From a checkpoint of a small transformer trained on Wikipedia: LayerNorm before each block, rotary positions.
Each number is 500 + 40 x the weight over its row's rms, rounded and kept within 0 to 999. Layers, rows and columns count from 0. Numbers have three digits each. The size before them is the row's rms in percent of the matrix's.

# up: layer 2 MLP up, 1152x384, rms 0.0438, rows 697-796, columns 192-255
# down: layer 2 MLP down (transposed), 1152x384, rms 0.0383, rows 697-796, columns 192-255
up697 096:464484507496414543477472503521541510528484534414439461494513559521508498502437467538507521501545470550518501447525512521507498512493451486405517593432465499489583483440563464463613523550493541
down697 094:527503470431542466561516494486472430474475491530540474464586504576526507577444493483492538524411491521484529486489556454513465477435465487498495456503514542489472554499514451544449532422454452
up698 106:541432517522486507455489485470543525489494539525450514492461473472431505556506443474499439482456419515501447538492539524512496567519566481512537507553492494482559483503495537529524487445491548
down698 104:507570452507453495569447541518437533519522489552502538582520499563439513477466535482460485503519416453465459479536487518580496449518521455516582492474499542600531489531545467429456487433517504
up699 104:507533498483501482488517536517514500528511418530457530503484435510479526489524498497534508515521521551536536499538530588488528515486536488469438527458510512588418526451534536518512520423464500
down699 106:481460552415419526569479499438619515510469543490518494526524543585494452468424516575502448505501497453444533453463576399553543516474542498484480460498529626503543387451507485453504462483438561
up700 101:528479555520429490466396523428486504482516527474486430500536527515421557514464529480542539548615488484502522504480578523474535557410509467534539544495554457493506495535526439482436513519511568
down700 100:503445537467508415497554542510565498484455488525447501506533516469631501498471483563400535485529516525499495504424517467472437508482423493514520429449608542556500506527545457589448506487508474
up701 095:461482521579497392511534484476542538485493519565496481503523559501519545495510497477525485489536503488502485450506438554448546549489448528492528446537423409495482507516622542552511501546550488
down701 096:466489487518478560525512568533456531440536507496461462550507511510479541506457544511462482509522564534494575473484479486473479469545533470451412484567455545472511567437474390543509472484535504
up702 105:530478555531448449547479446540573465478539522503494476425515496445492462483469465532521601486490467440512524449511478482459554557471515443471564595546508508445491484439521476553514517512568448
down702 104:487519543519607457429544487548509477494549488564471475454512497483469481489451514490511526505510497571453521512532480501551571515476435503428440443484533601477473490547532560584443476490532486
up703 105:533502474578475525516464532482486538510502513453442448484526494503522428499531496471522524507548460554478439525505508553500513517481546472503438556458525410548505518538571519493476550455518552
down703 102:506493549514517410520536516464473497480501523446560546520500534494489551481407562496535501468501475571522417554518499532507496484579446515434568493385528491573448536543587472470488529527493529
up704 092:493476494472505507482486461432512471569471489539439459436539513511509424540465503548578579497498507545408481570521444470482535504447502495491528509525462486489473484528497496484474601545488502
down704 095:515504540525543411453431508464499452497515494526548547588590466505537458506428474573555483563539464411489614541402536519461529525514469484561520503529462505532529476482534534540473517549580506
up705 095:499523555438520540427512514522505466498552592412465482455462469509457488430471507484525523548541495461443499512557535564471497480530509495518531517556438467526480481549479479542443470457496542
down705 095:497458548460498447474537528483525530519489494530508568541487492472516505531481479452475411499512443531612431586455523545566490455569490481528540533535472465499456493489454540506505481503477463
up706 098:444498458457499450517512509531562537469493546516492496494519556443573476505543468449485517552467454490507515443515505519463520565491477527464435535505484504468464504490537514559457480442535524
down706 100:501514487499552547529504415524497461450502506466458526546488457461554553510522473504497523548489576437477481440430446497490518521511541519540513500569542552511493561572526467431472500581508484
up707 099:466530440505478506478475477509509512561437491397491502551503536480482509482521512475497480499501535576496422486562539550537569487418559441522529554467538500478489452522578505467499501534463475
down707 100:416547514572511477418509541460460526489567573544516496542462503489529537468502532529470444519554498547514490537491443509492524487517429544504388498493508503527589473489492532532452456554563503
up708 102:539529551486458548550543473481521512443496522509458476498469463514460526529496565529508502453443474530544449550453505493498494513547469509496431476566500464472569503472495439495479537443530528
down708 099:458509484494497491575505469519497540497560550530536546503424485503475533441557485456533433523510521452496476448569486541468555507453525509479545495482422500496518518525519509464423510448419517
up709 097:462450521504453422478486493482560485469519470508478455491498520456497489463483529499529520533472468478488539489550497455464499479445517444432484525494423483510498528541463441449568503418457506
down709 099:499552415605586543450383525584469460542537461526529529514525561516560498560459495494466468429473482473496452452432470532461454478480528566503515487534505587502529479530529445497504488521478594
up710 105:418535516481491392498460467471575428445431562498510511544459495517476550504510527478473540568534381468584508553485530532442526523490497499529460454536533485574510432482479562483461467468520589
down710 103:456522533469503553556476500507538541584500479494487499533531480504515470470495516485463541537565441561517438482442468516508458496442464503533476494483476487427476493503515451498417486481506554
up711 106:476506512482518424528508493523493524470536517520467478477572535529513503519519426573497524560548472543522505498475493505467551575534551463471449474518560483499461464513503538554508469521494476
down711 101:491485529464602519480486495439489480481541480484474459502456471446568506536524471506465522468472530482491417437491474525515504567518518541446465470561540710460570445523492522463505493546505447
up712 094:579503515477473551457431535491515541489497462493531476465490467548514482513498504455528544460539500539538462474529477541529558487524517506541532487478388485500494487481582505489454519385517450
down712 097:517552552552492529563549605483569518567510527532439508499499491466476532457454520528503538485485539542503519456490516527494524505500484545474423464503516501517497526516450471556464444470584527
up713 097:467437493513484470484467387512492506466502556458564414546491494490475499539526514522497490487526517506514465543526521485415491561576467428597543487512497454493478474510511494488491472508531498
down713 099:526476579530497493489508450539512494499593513451480411506472513561494464465554502510469456514512529527446483435444531532449547477578536444491552567542521495482525540450520451527517492514505511
up714 101:512514491576464442489530473523521495490498476485471461542545435525475572468539442524539499490465483497547502461495501570450448474447481424518511473511488501471428459472468540532490506531533523
down714 101:536489472559510516532475453497532495511507392486520523495524510522507485484541488418519567460456486527508510448463506518532426517535497593477561574505471509478524483519442508532530478550508531
up715 096:538472486565410508595519485454503531514470527486480507515458480462448559515523505497470465470456493522487483518528582509494536511446471504406501473426500481462444556506498539504563502553522505
down715 098:529509457474489517492514459478472537484468509517435464556574522463515417526444514503538485458552539521449532473455491550532545430453473459500570527538433519443529500524549517541557521438492493
up716 111:533497535542510519546490476468468496461551536508499469449517482534467456480487468507591542493469535475596453515545489495527492520561522515503499516527440496499483575491497493521586546501523515
down716 109:465527487407506524499507532510427536530562508478567507496504517486561498524506488524450433595467483482502550514443505545508511458509456467434469442541486415510425444530552500542573480483495489
up717 094:567500481541440507490513427494501577479442552495506463519472545512413501469524489490509554430451487554512500562513528527571474533440543490471587517479493473466603508488558489510489623482511526
down717 096:432546525462452481505484480514500457531486542494504561455449442531514522480521468531535562562496503491469467458499513478533523525442485567494579496478519600516599550539500453545484505502444512
up718 087:536486496521444483461464466511566608588438493601476465508476495508461483516442432431515558466506557523537468574555456471501541510494452442469455476464545581498491556470538491480492545518510426
down718 094:477514532438521472508530480512587518440572523543476508509472494586523476501483528488479479552525530516458421495467524444476585482449534460447502439540571559481472486521503470487441505515509485
up719 095:495480554556495533435458509499422497469466549478541498515518489514548501507465480487512471467504576526589496548539565569526492508512526535452460471496462511476495527503530410509580510421453448
down719 095:493499476471466474475494456500491510545558504511578483642550582438456489494554446531453530492530453450502527499513438453587442557483568502493512484491462485551491442472531460457531474528540520
up720 102:495473522516420457464478445486464458526454534487426442516548527486521402474491467433489479543536537475533467479535498495500490498567480553540551537530454420463457529477483487492573474464517559
down720 100:454483468486554385459558519505524549509537497452522503484474463520556556486476480519461455475485514486446457469504494481548573513478535467452562538544515485409517494565553556460419584547415468
up721 097:440454468476445522526478540540525504562411476452392520483595534505598532501539474513445484542565474526521520561495504615472484523567480516533483532495486481508543483502497525499512480466448512
down721 099:582484503465492473472573512459493501499526443476563551477506512482487464519403509491473550534439526504390533545457460510562489496468504499510403465525495475452563528605525481595500531538491529
up722 109:588474580576425508515471520528571540520462547533488475460522619514521533558500566544499461481518494550465467526521553494477506510508483460470482476523534458500529471480533460497491503557523510
down722 109:569520516547538560485413474504499446511480545513527522513471495446490536450423478550467534507451517486481515443538524474584527482493490474457494478489542481474546520482509433550502466529489527
up723 098:515501541466425484457461498529483492509495464539469504482477545517526495501487456485522525474500383499528511555517522592419507509482478469545498463492440511464494528508513484434478463507544573
down723 100:477608482441577514553489507504483559588492526552506493515557484424492543451446546490533503576540476586492469462496480494520488462476416527461531494513522469453545524566487455489494563559510452
up724 085:443392452546522496474459565482473534439543467537460484488472534524529444481497485497515447445450484448522520498578513558501497507453488525532501464529432478481452504519525537595562494542460544
down724 079:456502544432463462489590532501510509502456465487485582499503507517436537460502572454556521532610475561489449468461528472475530567543551514433501546442568561439572480483482477458414453531478490
up725 097:427489532519483518525490488549554502550546530524507477547629487495531462474434493451484484502457473542476497549567561447540534493447504509492444490479445516538566474481512565506521499469432524
down725 096:512537493454585483487491548510394555533470505466470491428489517544469511502462501477513529469503533453441512465486451542557491482468514459550543478475481537461483407513472540478446520497520472
up726 102:475446422577454371427476464491537536473447482457476538505559521578542538515471509529548463438560460430531441521582482524516563469584436444521493517498489494447456508447490477454542477539470549
down726 102:491566526489490475471525538549482498527462456473500497523579541492423522503459520466465560562502399521558497475501419505521497577498517455523490531441497515576499450551526486455445528602526462
up727 109:488492516497511511510558450521479553595524511497492449488472480472484554547463477503573527556477474565423481529509508493533498520515528452554467501514520456526429560483469524472540567449479581
down727 107:497422560418528565467531433534532449534480499503487534531521482496522454530485518476407469537479492488500578569489565539458472458524529526504433503448510537487569446484553474566499498560473511
up728 106:540483466483442507512498476468516574486464546541475447579574476478485379474519514398522544509548492476533516495545530512529498557507465490500525514502467460549448502546501450574482494476478515
down728 102:541411462523476412563533484402538460451425579547493514514511494478503524477480523567521501554538493485531518456494548470489484427552544483472500475543449491450496466437580516469528483503494487
up729 097:452544529511468440533552571513500567496511463545476483440489599541582490526509509480534522541538478538539532559510543538469503509431493473489517410379437486425521470501495472520482552482475519
down729 095:467431502491501461477489494561470499440523530569473569466491468527511514492502516463428510452521534496532490444487522548511489491515543482569535538491548456529546556469510459529537415545450380
up730 099:468522488491499497544485549532506480441463525504490461529504511595490485555496523511504503476469498442496525478475486591487532515495458473489438578499531505577540558515504463506529501513557554
down730 098:453477555410516496542436517542476502526479571496499478519509495511522520532505457548413434513456542478522533515477543510530515506511501446513414445501467544517604499450452463463503500484530453
up731 102:445480515509491504458544478439521468521459487519547492494516551552500458609520512457545443446574541556406499485516553539489507510502513482445474558429475469486510508491508472498535533532449531
down731 103:448541460527517510429458502518515558466458461544502546440448538463546423501504514569451475468563521486424460509524547489506495510493521506541546479567506496473507510600498513511510543495468525
up732 097:531528525537472414445538469514473548531466479464491481461489463559528459568507533446568535480508506499437421520511530579477533478468528474460533479503508519506491489501521509474445575466545585
down732 100:522545465447471526542459509553377551550588523558506534463446443473499502512458513486485531495515524486488519529521448532522423475512514527495521483498574464560452459466483560456495521415515505
up733 104:473507538515532548524452486491515564492495493508414527523466495517444543495525524534545555487528477544524506531581550485468529503412420463419476544409455492490465489535459541509473492444566585
down733 105:531423543482440460471545531496443468507541474529459525475486495580482449504493473479560497489423451486522510477446478510506453471531481558459535546512463516498485526496609458523540545494476430
up734 102:528551542467486496471491538522473449536471460551449503442515474541514530447504497560521478454487519480547538580561524530488516507467511483442448560518451458483518442501468527571522452504449526
down734 100:460475582549556447520539446546561482494500452507486534526464556491503418402528454478464507533482584456488502507543536533498479461526531554449570508544473537396580474608474503505526523542584473
up735 091:482522517515485478468538462537438497515504532448474407499507509481413527502463504536520582507471476533497479545552462483485504501510502473414552557491492421527439536530571448504510577529518580
down735 085:442483562541461505457498476437566537502526475600529534484485511502494563500513528468485446419517466486496489497452448449513525532538506542509510478465535589458494427497403490534547520528520467
up736 097:509478539529485487494443526441534473546511515498497513480538533430494454533551488503507446497498524550499484646506510485455524508484489493492479470510533553482528464572507484496463514536458480
down736 094:535479480495509480484487497471533489489554469447476548511515563530545554566442487478543490457400487462478499483520511489507485471533506474529531594465459543469498454447485534468525493519572508
up737 098:569528598535509543538477378502551548516463475419499524563496516541457411552532503557523490519436544557507465555552489479446528474514467435520475571484538434445504483436503493465494527510537479
down737 098:530498462493476522534503478527501476519516546482417547520510553463471411546529515532481525511438497528478489483536541472458470455529474535465528449535531491445419550555542525476497548483516507
up738 088:442512546430517578458493535494476518521519468529453486502475509529537453439493504567509530558455433490530442552503488558522556572485534491489488561529569499474469466555473471535471509549524497
down738 096:492516494557530456473465485510514490458506482502524576486525486477516496498472537530446461437505442458484488487524514493521514507499560566473515465415523542554520555511423469539548527527540511
up739 103:576505500583455514498443466517556490574389518517485464526530545526480434453529474540508463519501518535485419497488488486496539518494569524491504505485478418535480453501573513530527499529451494
down739 101:453581555490498472521447563537467475564540467462468498536445476543490526562534553446443442568457424508450505534519487479435470518492486482501526557622559504480483429481483526516455455518508440
up740 105:464429489533510503524446419610514486522503524508454458540520540496471528536496463508506505486518466533544493533474553533477568529568491454414492532504511475484528499540515507529414531495538496
down740 101:457489515554563510454425540453493478456531508561546486461523452500531504463477469555484548503518480496477443382513474502539536525455536494453449478498488720528528478474508535470459499511523451
up741 101:520483522509460454508480431455477529443519524512462506577576525498556479489493542482515484483516457492551543487515450521483530512528378484504499530479462477462503511465532470545476481482458520
down741 098:453532493493538499454502529496577508490477546441516525537499506496532539463511398509487461534511463498457515462460504519500495512509549446518521495473536448497563478575592438553451501543497506
up742 100:482500549490454452457478466454525481473443499452439508539486557584527510474518521481508535566534473481478497507496478526540537488573480436481539523484483481465520506479464497547593488576492508
down742 101:507487537597479532508433503509524475430469499557541538550542482469512526516423590518578470469493505515477528519488542523537564502516626432444488501464464504466548492515507455426551450509468536
up743 084:526485519495436492511503532553516496503491600491446487509511537473500509439517502516542537446456493464538451496548489547489468487520481488499540535464508450486450501487581488602497540483524463
down743 087:515495473436476539473455469501531509545445526517472511488509431526539491508495529496576415506513527499551511540500551488438486421453566415515459478539475547489505500552488514441563497421496430
up744 100:442499463505458525512501503552525451539540509470419529518480568581523458471446486511506557566541515511527565555521491486479530489487439456466502580447410470458472499514451489551550480520525529
down744 101:537479471447447513476542472454540511427469513462503573467464427448614571474485462494512581507472528457561455493496494574573545474519463476469484549521531491391474372546521465456454455501456444
up745 099:498525581524500518530533470627486564557562527535452422471500480498444454497413475413502587537480492514472564480533505483566485551486429463482457553450434488444470526443482485529506520542503515
down745 100:503459481454545418505513455498423502477519440519565496518443453442574448488465517452546505498547498504504514552431486579508498491524465446456495500535494461515486496572503510475417492537454449
up746 102:469570497473514552509497466512472480500415535547479476574523472514531464517457442533545503519513506494475466600500502601476542494473490505525411505582443489434495549496588512528502546506505496
down746 100:527487471525571511582459516435482546532534517519478546524489523599608502506490563455557434493525526530578507466469477504570515483465480445479421520531535633515515516478502506493494456515504466
up747 098:529584514506407407453450535490552456519511504531490499477491534503538474465571505447512548539465517516529455524490601490457537499463553433442499503523489505499524473479610486464440570448472559
down747 104:522440460501522487537489495524472517443506548506547499509519543552582498507509434541472541505441433523521598446469521499535436533510491472497543490444486506500528529569503474515429540503426517
up748 089:520472546511488470455521512514439454451504475433444499508443539542502456543490515486498494492550476503432485518499648548485599482467584483476523532544463462493492504529515410466421504506532503
down748 096:572450467562506563533445526484495515435505458474544579540486474508552476541443454439550519448495527488455516542550482487512473416426476479508439472535491522471473536455530504474477519480476562
up749 100:550491576460502593532496526509539506544510470502510481475584507540561497486501519528530582521501547560509452448514562559479522491500551521482464481516397488492498430538567486569425505505557524
down749 101:430568475500496465433499466511556431465471415524546502489418591495510503499497459486574572484455454462504504478506513491517528518519512452442500476480538424481422561516473499495490472416471459
up750 101:514435465473409531478481477502523476469478414456525495520530519536484474519484499500467483501490486461543441470497546497432532514527518449485517541455416480395463557534506587563480479494448478
down750 102:456458455499567538566488485565499460465508455532511459471576423467472489457475488476475496543489541579481516485488524454534550497425480585501423499470516567513512462484487383497568489478489552
up751 094:477509540478466478488449509438520542486491541521510479367516515501501411522512530435596518534532544503424453502553499469541519523481559432482531508581439511520444488434535554499448514512454474
down751 099:533548475468574445433472560542440496537460511502535498504461502481548433485444535490488486521482457473446532513527487484475457494500526485492471453464468536447455480491477506511469514528531467
up752 097:471491474517478548527503529464433437428524485491515370548533513472447477535464450549516523463536554521480431479510557627479501493486546474519462462563466494482518560521519487512533562482463473
down752 098:466477517487552478494571519468531555498575487516532497524494578483470467460519578514564545490521541584513492415411481502560545491501479488494501515436495572545496503518531504527516506574446526
up753 097:537403469531494558512434401457443498378503533475467459536493477456437485542495476490493503490489497480486419515477528515496533525524512506451460555511456518523478510517521577502497535471511524
down753 093:548519489507476555519538434536520482497503498438492517461503457564531542525530555505533439492578573571481450526487488415492478472506478493438557581440503597429528499508503552485474490513542537
up754 111:557491565522438478508520462520603466518487506507475469468490527489446546519486506466573506506502422528519482528512564533485532568476596493471539540479509463497552484516502526515452559496477528
down754 110:486455484546502477539519538463432473565554557488476489478458505508538528589528483500464519504495517551460341506470459489394561580527518468459454537416474460477461483532452482426506495502515529
up755 101:496497496502522473464485475481465558495585438469416452512452467528520486574498478436498554552473581484491454524565495534445522521480488487453469583507481430453456456481538487496538498435557457
down755 103:496555532532495451513470552509441487546448531536501508484478485443471478486492496420521568514555545539558476449446556453450513446492460551474538475539533482479534437593534459519473475511590452
up756 108:468518479569443532532516567483527465454476489456485464430453511508585441528521474454577518516517495526450454467506504528435547524496586363453489548515508527512474440478459474470436518499433557
down756 107:543464472553552555484431432469617507522432551523511555528519515496516569480492539508498469556554517484520470505454508448462437500485490541521519550541522517457510540495529504447502546458469524
up757 095:498530532532492508495542445536545416547522491496538489505463462541486500571464544459535432502470517530498446483494566448482614546555518509515450501466495458587447496442545515495444505521471492
down757 097:522524520509519466567535504480572515425450483519486468491505515456506510514474524515494542472498440447538524513423470544431510458500504567491488482484514591518549457458498482470500555448527466
up758 095:533496526485502479458487569525469481540574470498423461525490550518500481461443552424562449529573503504522466445475506498482558461552519519492474486560448423461473514435515513574525515507547395
down758 095:456493443540478530444471475439477503567455476514484587502493492568520504533477472499440484484474458554526486525503518445491524467407573524502500522486521478591606560509482486577520521512445509
up759 103:521446531442490519547447482550523516487506540494468535543570505488438471482480555483497455552460513527466499509482573551529549544539458494482566608483438467568492496470518531550518486495482465
down759 103:495463476506562523624472488516432551460438516464538574539493493519570523553512440512515501513463559482489549519441545543475534427506549424543584519503470455579398508571483461424450547485514509
up760 105:483553485492465518502526451524534471487473522503447463529471431530467483439463473547495534522413475475589500485520455502538503493494491437444476498561452495473489480446516405572470491461541468
down760 102:549425478509518472540520527449487524567464549483458431491549524567534449477509513452504469481442546414522406478502529477524547468541584576510524452455493611506527466473523527464535436451535481
up761 098:497527512483493545507498494569563605555544522490421523530550492526514462454452554458549492539526500499491448526520517493451587507481434488450529517476491524450481434470485493560430501517460512
down761 100:467538522466478562441439511499507563617434519517495468436503463509493467493506394512525575420471573506491445470470454459419462492492514497516502469557520522486480545549473473441475545500480511
up762 101:531507565525496573498534476547515522461378526469448493511495577494573454521527444553503470493478512502460440624523454540442543511519501511428504506495510452440503428496532455475517604529570478
down762 103:498493527500574489492520501539512525446534499462506520460528559465479516457471427543508518519537547539523529519468493494509508542540504541465491402464562555497400497485585497402491449489447465
up763 103:518387526557503469484481467486562570530506573499494472517520586574590434488464488417516430547473474529466482489532515566502520533468538532462469468561480510474501504470542503526508591469487459
down763 102:421515466542509485526496525458494521550486463534458512454410503482506469425491565530506482501499527413488432502517500518526570516460492463562439478539504530490548492584495499522505487552545538
up764 105:441570497444470517449488491499502479525529489488390490520576540503498541463497468506532494512531536575513473405511503562480493494445499515488453510453501488492460560510511509595577515534470472
down764 106:555498472466483490535518441459501527484485505511534513487533490448582474499390465505444467498551503510494440504426448483493518533522514489530439500524551499469526496510558607550543430501418441
up765 096:448505558533502475423484493550505463547485512548440475473444541517534449539430399458499471549529520527501494535548594480513559532558531487492480512512497476446473529502471550537522454490502460
down765 100:493520548509521489458468497530433478506491513482544496521487464462487493474527495520512540518500465509474513560504512477506494561515449449489539576572494485552460513541425455519521551490493474
up766 102:394531476479484602468546539508478508444473474490436500481480464493502490545485513535528556580530450594458465477556506529501593547494498509397428550516509458522460493531478564474527522463595529
down766 103:433510521510549509511499568501511493545487461520530542530474491506506514548556453492557519519454460531455546560517437489540468472510537530535435537425533521491547471446446519452469519513433607
up767 086:448476565498481567450485445514552466528458603510472483548540530509441522458504489566514523466456521478475514482543495515523533552550407498493504546506488462503503510471518448513470525575533501
down767 092:473504509480542561414474514473490491469535512455466508439551500563564509501488471515473467525571512487477481456467532543544530503472537497561481521466450540508461502536586505434506464459530470
up768 096:440522471557483518504520426505539476525501577477454514570623471514497473506520466520528448518571495538495477489506473607540566467496509477490506556520502458473456551488477521490468524560510466
down768 100:501476478536510534505523449506477578451457552516524461473428499494535469488453476469485460515493586505455527513495519534531545452483532495511464531541535503500484527551464487544495476496474498
up769 100:485491470559453517483481519493593531536547515468437483494514552472560498471434508467565449459458511474475531478505473562497521501513450445513495572470419436559456525457527495492467537430548495
down769 098:468547554416529585468502481448478476454510498500465555555420511441468493450497472474519490586494474435445560467497567513501485520469602450542459488466481515513526409459501421490553465512506525
up770 096:463467514525539459483539509528502517396437501461468548561480426546521493469461457506484529402438415469540493583502521509426496557538471479481523477609550488507445553521507469520439492500449485
down770 095:496562450464448550486476464503483406509467458482455518474507466533506484466508543522574493539466548576484436476553478537535503515467521525473537510487543566499538543525510466487448550443470502
up771 092:510498591494493490511469523482507551500444456454462482468449497506493530589525491522531495539493495486494496511504486506373529518468495438505505535516502561467448488561525555497500512433443524
down771 095:506486472451504532486609472555466541455509521470533514523495501482529495492559499491431469547455514530474516405489462504535448464533463595541521505487552501450499501537489585503459408508563571
up772 099:499372545522407485489567474454446518463513534469479434525511497470427500528450516436517496492574458462530535574554509468523553569465557481493502478544420505523473481466484510497475474582533470
down772 100:520499492482445465497495577446534496473489524556506452522610485529518469505478476561524485583508456541476466522507490475432399466534435568559427477467599475493453432514527497465492477511488474
up773 104:491615571482465498465431494407516521515554484525468449475528525497516532540449448471497506546497535450493494496521586473560533529477569500456497520460486464494497517543586488497488648527431491
down773 102:451483504473455525516499530440498457523577516387493540485504517450459462600580527462473503511480532556501434534492549545483532506415550466507496488486435518600510550525374455440500570548450517
up774 108:544501473525506525472473431556500490510470522432474391530492417553477526531530497468541503447492428456549425531495538557528520517551460489479547520465512491542523555541514514470544551494460515
down774 106:495507465469532490466498519471510507471442511489537444444553468520523465460534455506465493508551481513468514470532522412501463479497513547455522456512498540452537504457492521525574509525464487
up775 103:513491528504489522477504529504527479537420492450520521523482513506503480519495539517541485497475566532483472560525507485499520498479543480452546533546513441486457531416486466471437518522554554
down775 104:440546523502465501482470513491515463460491490476563471484580416491552519532466504512501474583450504511506519625562483473491545443451528527556535460495544599535513494430529548398454543504464396
up776 100:421482473430484535523504466522497560536477520532462487455552532484533468481565422547497535570484550510561455487555493535415488532504525492500406519490495527499366526465458523563505530439438488
down776 100:471515440488538522502503471502506500472475571538598537569458454455490496496545445530526487468452505485480553475437519521531504539434526477445477457518477530514482473528520593583542376486550414
up777 099:515504458480488517488582492504457518506455486493485480513482471513482447455560473529534605509487377480507457488563552503555511473494464423491487482446484482503449494445558507510546483534547425
down777 102:452480548501515452460568496482534500494531510534555504489465542489505493484525500467490503529514436446535475529478496498490453445511523474515515469477465552480441469460492503448480486455525482
up778 108:479537466505424506517510494547517489474491528421479506526569475500539546477522531552501549545456488555534461446499498541368552515467495447492443488479486527498492552469532462568509514469498487
down778 106:461513531478532476533509505475501488487521582556456600450514498547559440486517526459505479483435530514511443410519491452554530490461474575474514437548504517542478501443521438512467494594525463
up779 103:437540505539514541427563471505526526472513529495507470525553444504401519486517445578502537493476503544506432549513430566421523518541506482471507543473456466492514491509553459502450538608482454
down779 101:485554519547517543453495570458482451493520503504492460461474447495554453530565482497444517496555513486483497508476502503472463513443491485516546505537530529493502519530440610541476537537462493
up780 102:492529552491460509472460551548572515539425588459430480552530502532481529545469534526493565499473501535461530513463502504437541530465508454394422489550508493544515494446519464449482520525452481
down780 100:524501485515515574472473488510506466516514485532489486530471445576525481534518531497496456469532571556516476490481508522480524479498569543510433545467538485528453473479528509470509484513488539
up781 098:479437430503486484510430517536463555540460507473504442487556521468503511491490547428541499478501463495496474494520496510485536525537527503509534549526539490452504476510555506529469586526589476
down781 100:508541463446444517536505442515459505441469529496494454440508490481484504550487525480497498522509530590488479568526583549442517456483531514521510452459473499509473465470467533461475496501535546
up782 083:475507600451459505538434415494550500504452455483504525460590527545539505563526503415490498536537550489537495503474488498377572595440565440515494528469521510490530441538604434478466491511520485
down782 091:460510497543495542499464491515542570487530503476492497538428468504464538473523507462442542552511537516478530450428490512510488534504505471439491497440478500498487501482525471549490444508491427
up783 098:402449527483489542471551410590542513499518568430518491514551553539520465494557555521498452538472513601513513552561496490536523540491460490481478538489490482482454533501583533461494572529502504
down783 097:444450491501522456430554462494516591546511474507511414522499499500391430443556530495495513534538497462486495495500557512481509499473525546547541453532493429512543450489539531513475491575506443
up784 099:494476474445508535486531543438496499535508499599447507454438535443420541593489420442513555571433425530579451467530495495537512506509499447467482514475487504431444501519530467573490441508525543
down784 099:509451432434514425480502475538410526472488541534489544422496543447512516478500495488518503543496454451482521493495534512485497633524455511466456458538527552470534540522529465497586525471447458
up785 090:542537504468493565442537588565507445522444468532530465514433492452524539495544413465569527483474504478509410537564460580503508498518595514463454513566543478445572541442533514558469475482451456
down785 093:491512488486560577478450419530482477432566532402569460490460550574577539554477488486514508572519475520457533556505455529459504485488502422499587581468567513521470586508564476558527552446525535
up786 084:529479476468494471519527459442575477518473459510450510454434573560465444515547449497522478490531477522505393528536499492515515556594503407542572531456521432481495480544514469469520531543465509
down786 089:556415443486521482575480483554423479491458574554517536484526525561504480488503492450480484504488513553526487442459505427464498488506464576505504465483496472493486497544524444509507475498520487
up787 097:524482517523520614515460577454486530516522565523486466482505487572463477507471426502501554460556454492468423505589539466463517540454489520491510492483471506480460478493524548569508497496553487
down787 096:429471522513505492448498547461467430571486520566500500483432471514531535497492552501518430491486540483499554414468491554501495564477602488551508566460408501483510427492516513567508493472550521
up788 106:471447532527409477527508436503622490509537506449476516482482513495438509530537452551488489575497405535488529485506509485474541625474472420451529562447523455543490520542514470526477546496520564
down788 106:516524468526418573443495545532502456540508495467545546551407527506479480523547494549523415510508482565476436448515508507473468463459484370511545504546554580503485444555519520491476510515564555
up789 097:494588494555463466470521473488474569510509494512484498509468453415591446462428468470517549504526502445527498547510443631475476523493492513503407548488480514512498499467466572531538521390529535
down789 097:479495535427503484490461495483475497575476509497564541499574524530535506510558487554518460509491505510551493501462520476509461444535553505441514526487445534494473511496477504479518485410498500
up790 096:425471469494452501454537495483513496472517457501488463531588436532534484513500509473475430475557432581529559474483520497478526479542536526501526550542456425557516510416535426488490479503487533
down790 099:523473508478489521537547500487498502531438544525488475521492531515484510519508499491552473510520584375420489519533493463488420524478501498537519539465496539480514475512505489461500507495509506
up791 100:565450558507514489517466459483553555566497436537496468499470552515599498477440530488535619502523476464556481533516506503538578526526525505416570507506414489491463434508495488485495486524465466
down791 100:474529452497531522498428479466434464452412455500546516530482473498491464570517467547514471437542482481533454446497500548537443526604471468532492477535466344541456471525558462486513529489454519
up792 093:495557520527512486483461494504537548496472499496513520572491536616558367498521419486460471452457455493510499547576537442527538494505418509500530465464513483520457481440411519520506492568498480
down792 090:469492552434541490441562495472443542492515534517437507530533500548560468506456468519555525516488535512445473439459481481547550524435532484459519508553527539450566481522481487522533504544441532
up793 098:492471465569445465464512475482565537547537463436478521541506604547514424535526547426510399483553548452469516436507543581502562532538450490507457583481482524489495575438514513484498641511496487
down793 098:447520559574521552468365509557497492503513608477560419547518462443556446517452542567495549466477485513517458549533498417487501457388492519490491493452496446565487557516526516416482516521551464
up794 104:480473482547466529454375542503547481537433533537491474570481533514501450534520446531535551464514533521562418507528531533484536562539458478525516489482474482569475409516564503552495478522504523
down794 102:515512402446533523497569528482469475504503511478517546506440478507593459487497475493515490463556576491564459411407513429469495561523544502483419525533483472506434494533548524482483555461477522
up795 106:463517495522447495428459553499522518470534463447456523457557456449476528477419419562474500472532504471568532484515522513474521502487475482468472505546523471471507487512572519498520575570402485
down795 106:583534527501534496425486504485499525506527466483450487542513481540468450623547465494427475493433497505538470501504518531533498495499489541556464534524471413526494445462476524451482475514577490
up796 094:500449511460456495508490468465450375555483546404380500450488461478497506555487451476511486524532515479489473531583520516455514569444507522472522517489458478480426480551542508486563489464586424
down796 095:486535505522501498491567485451524615458464454525525452401464465479465487491507499461505516537518510437457537458534512443509530459421604459476532432559519511456509513489548513457474527507500466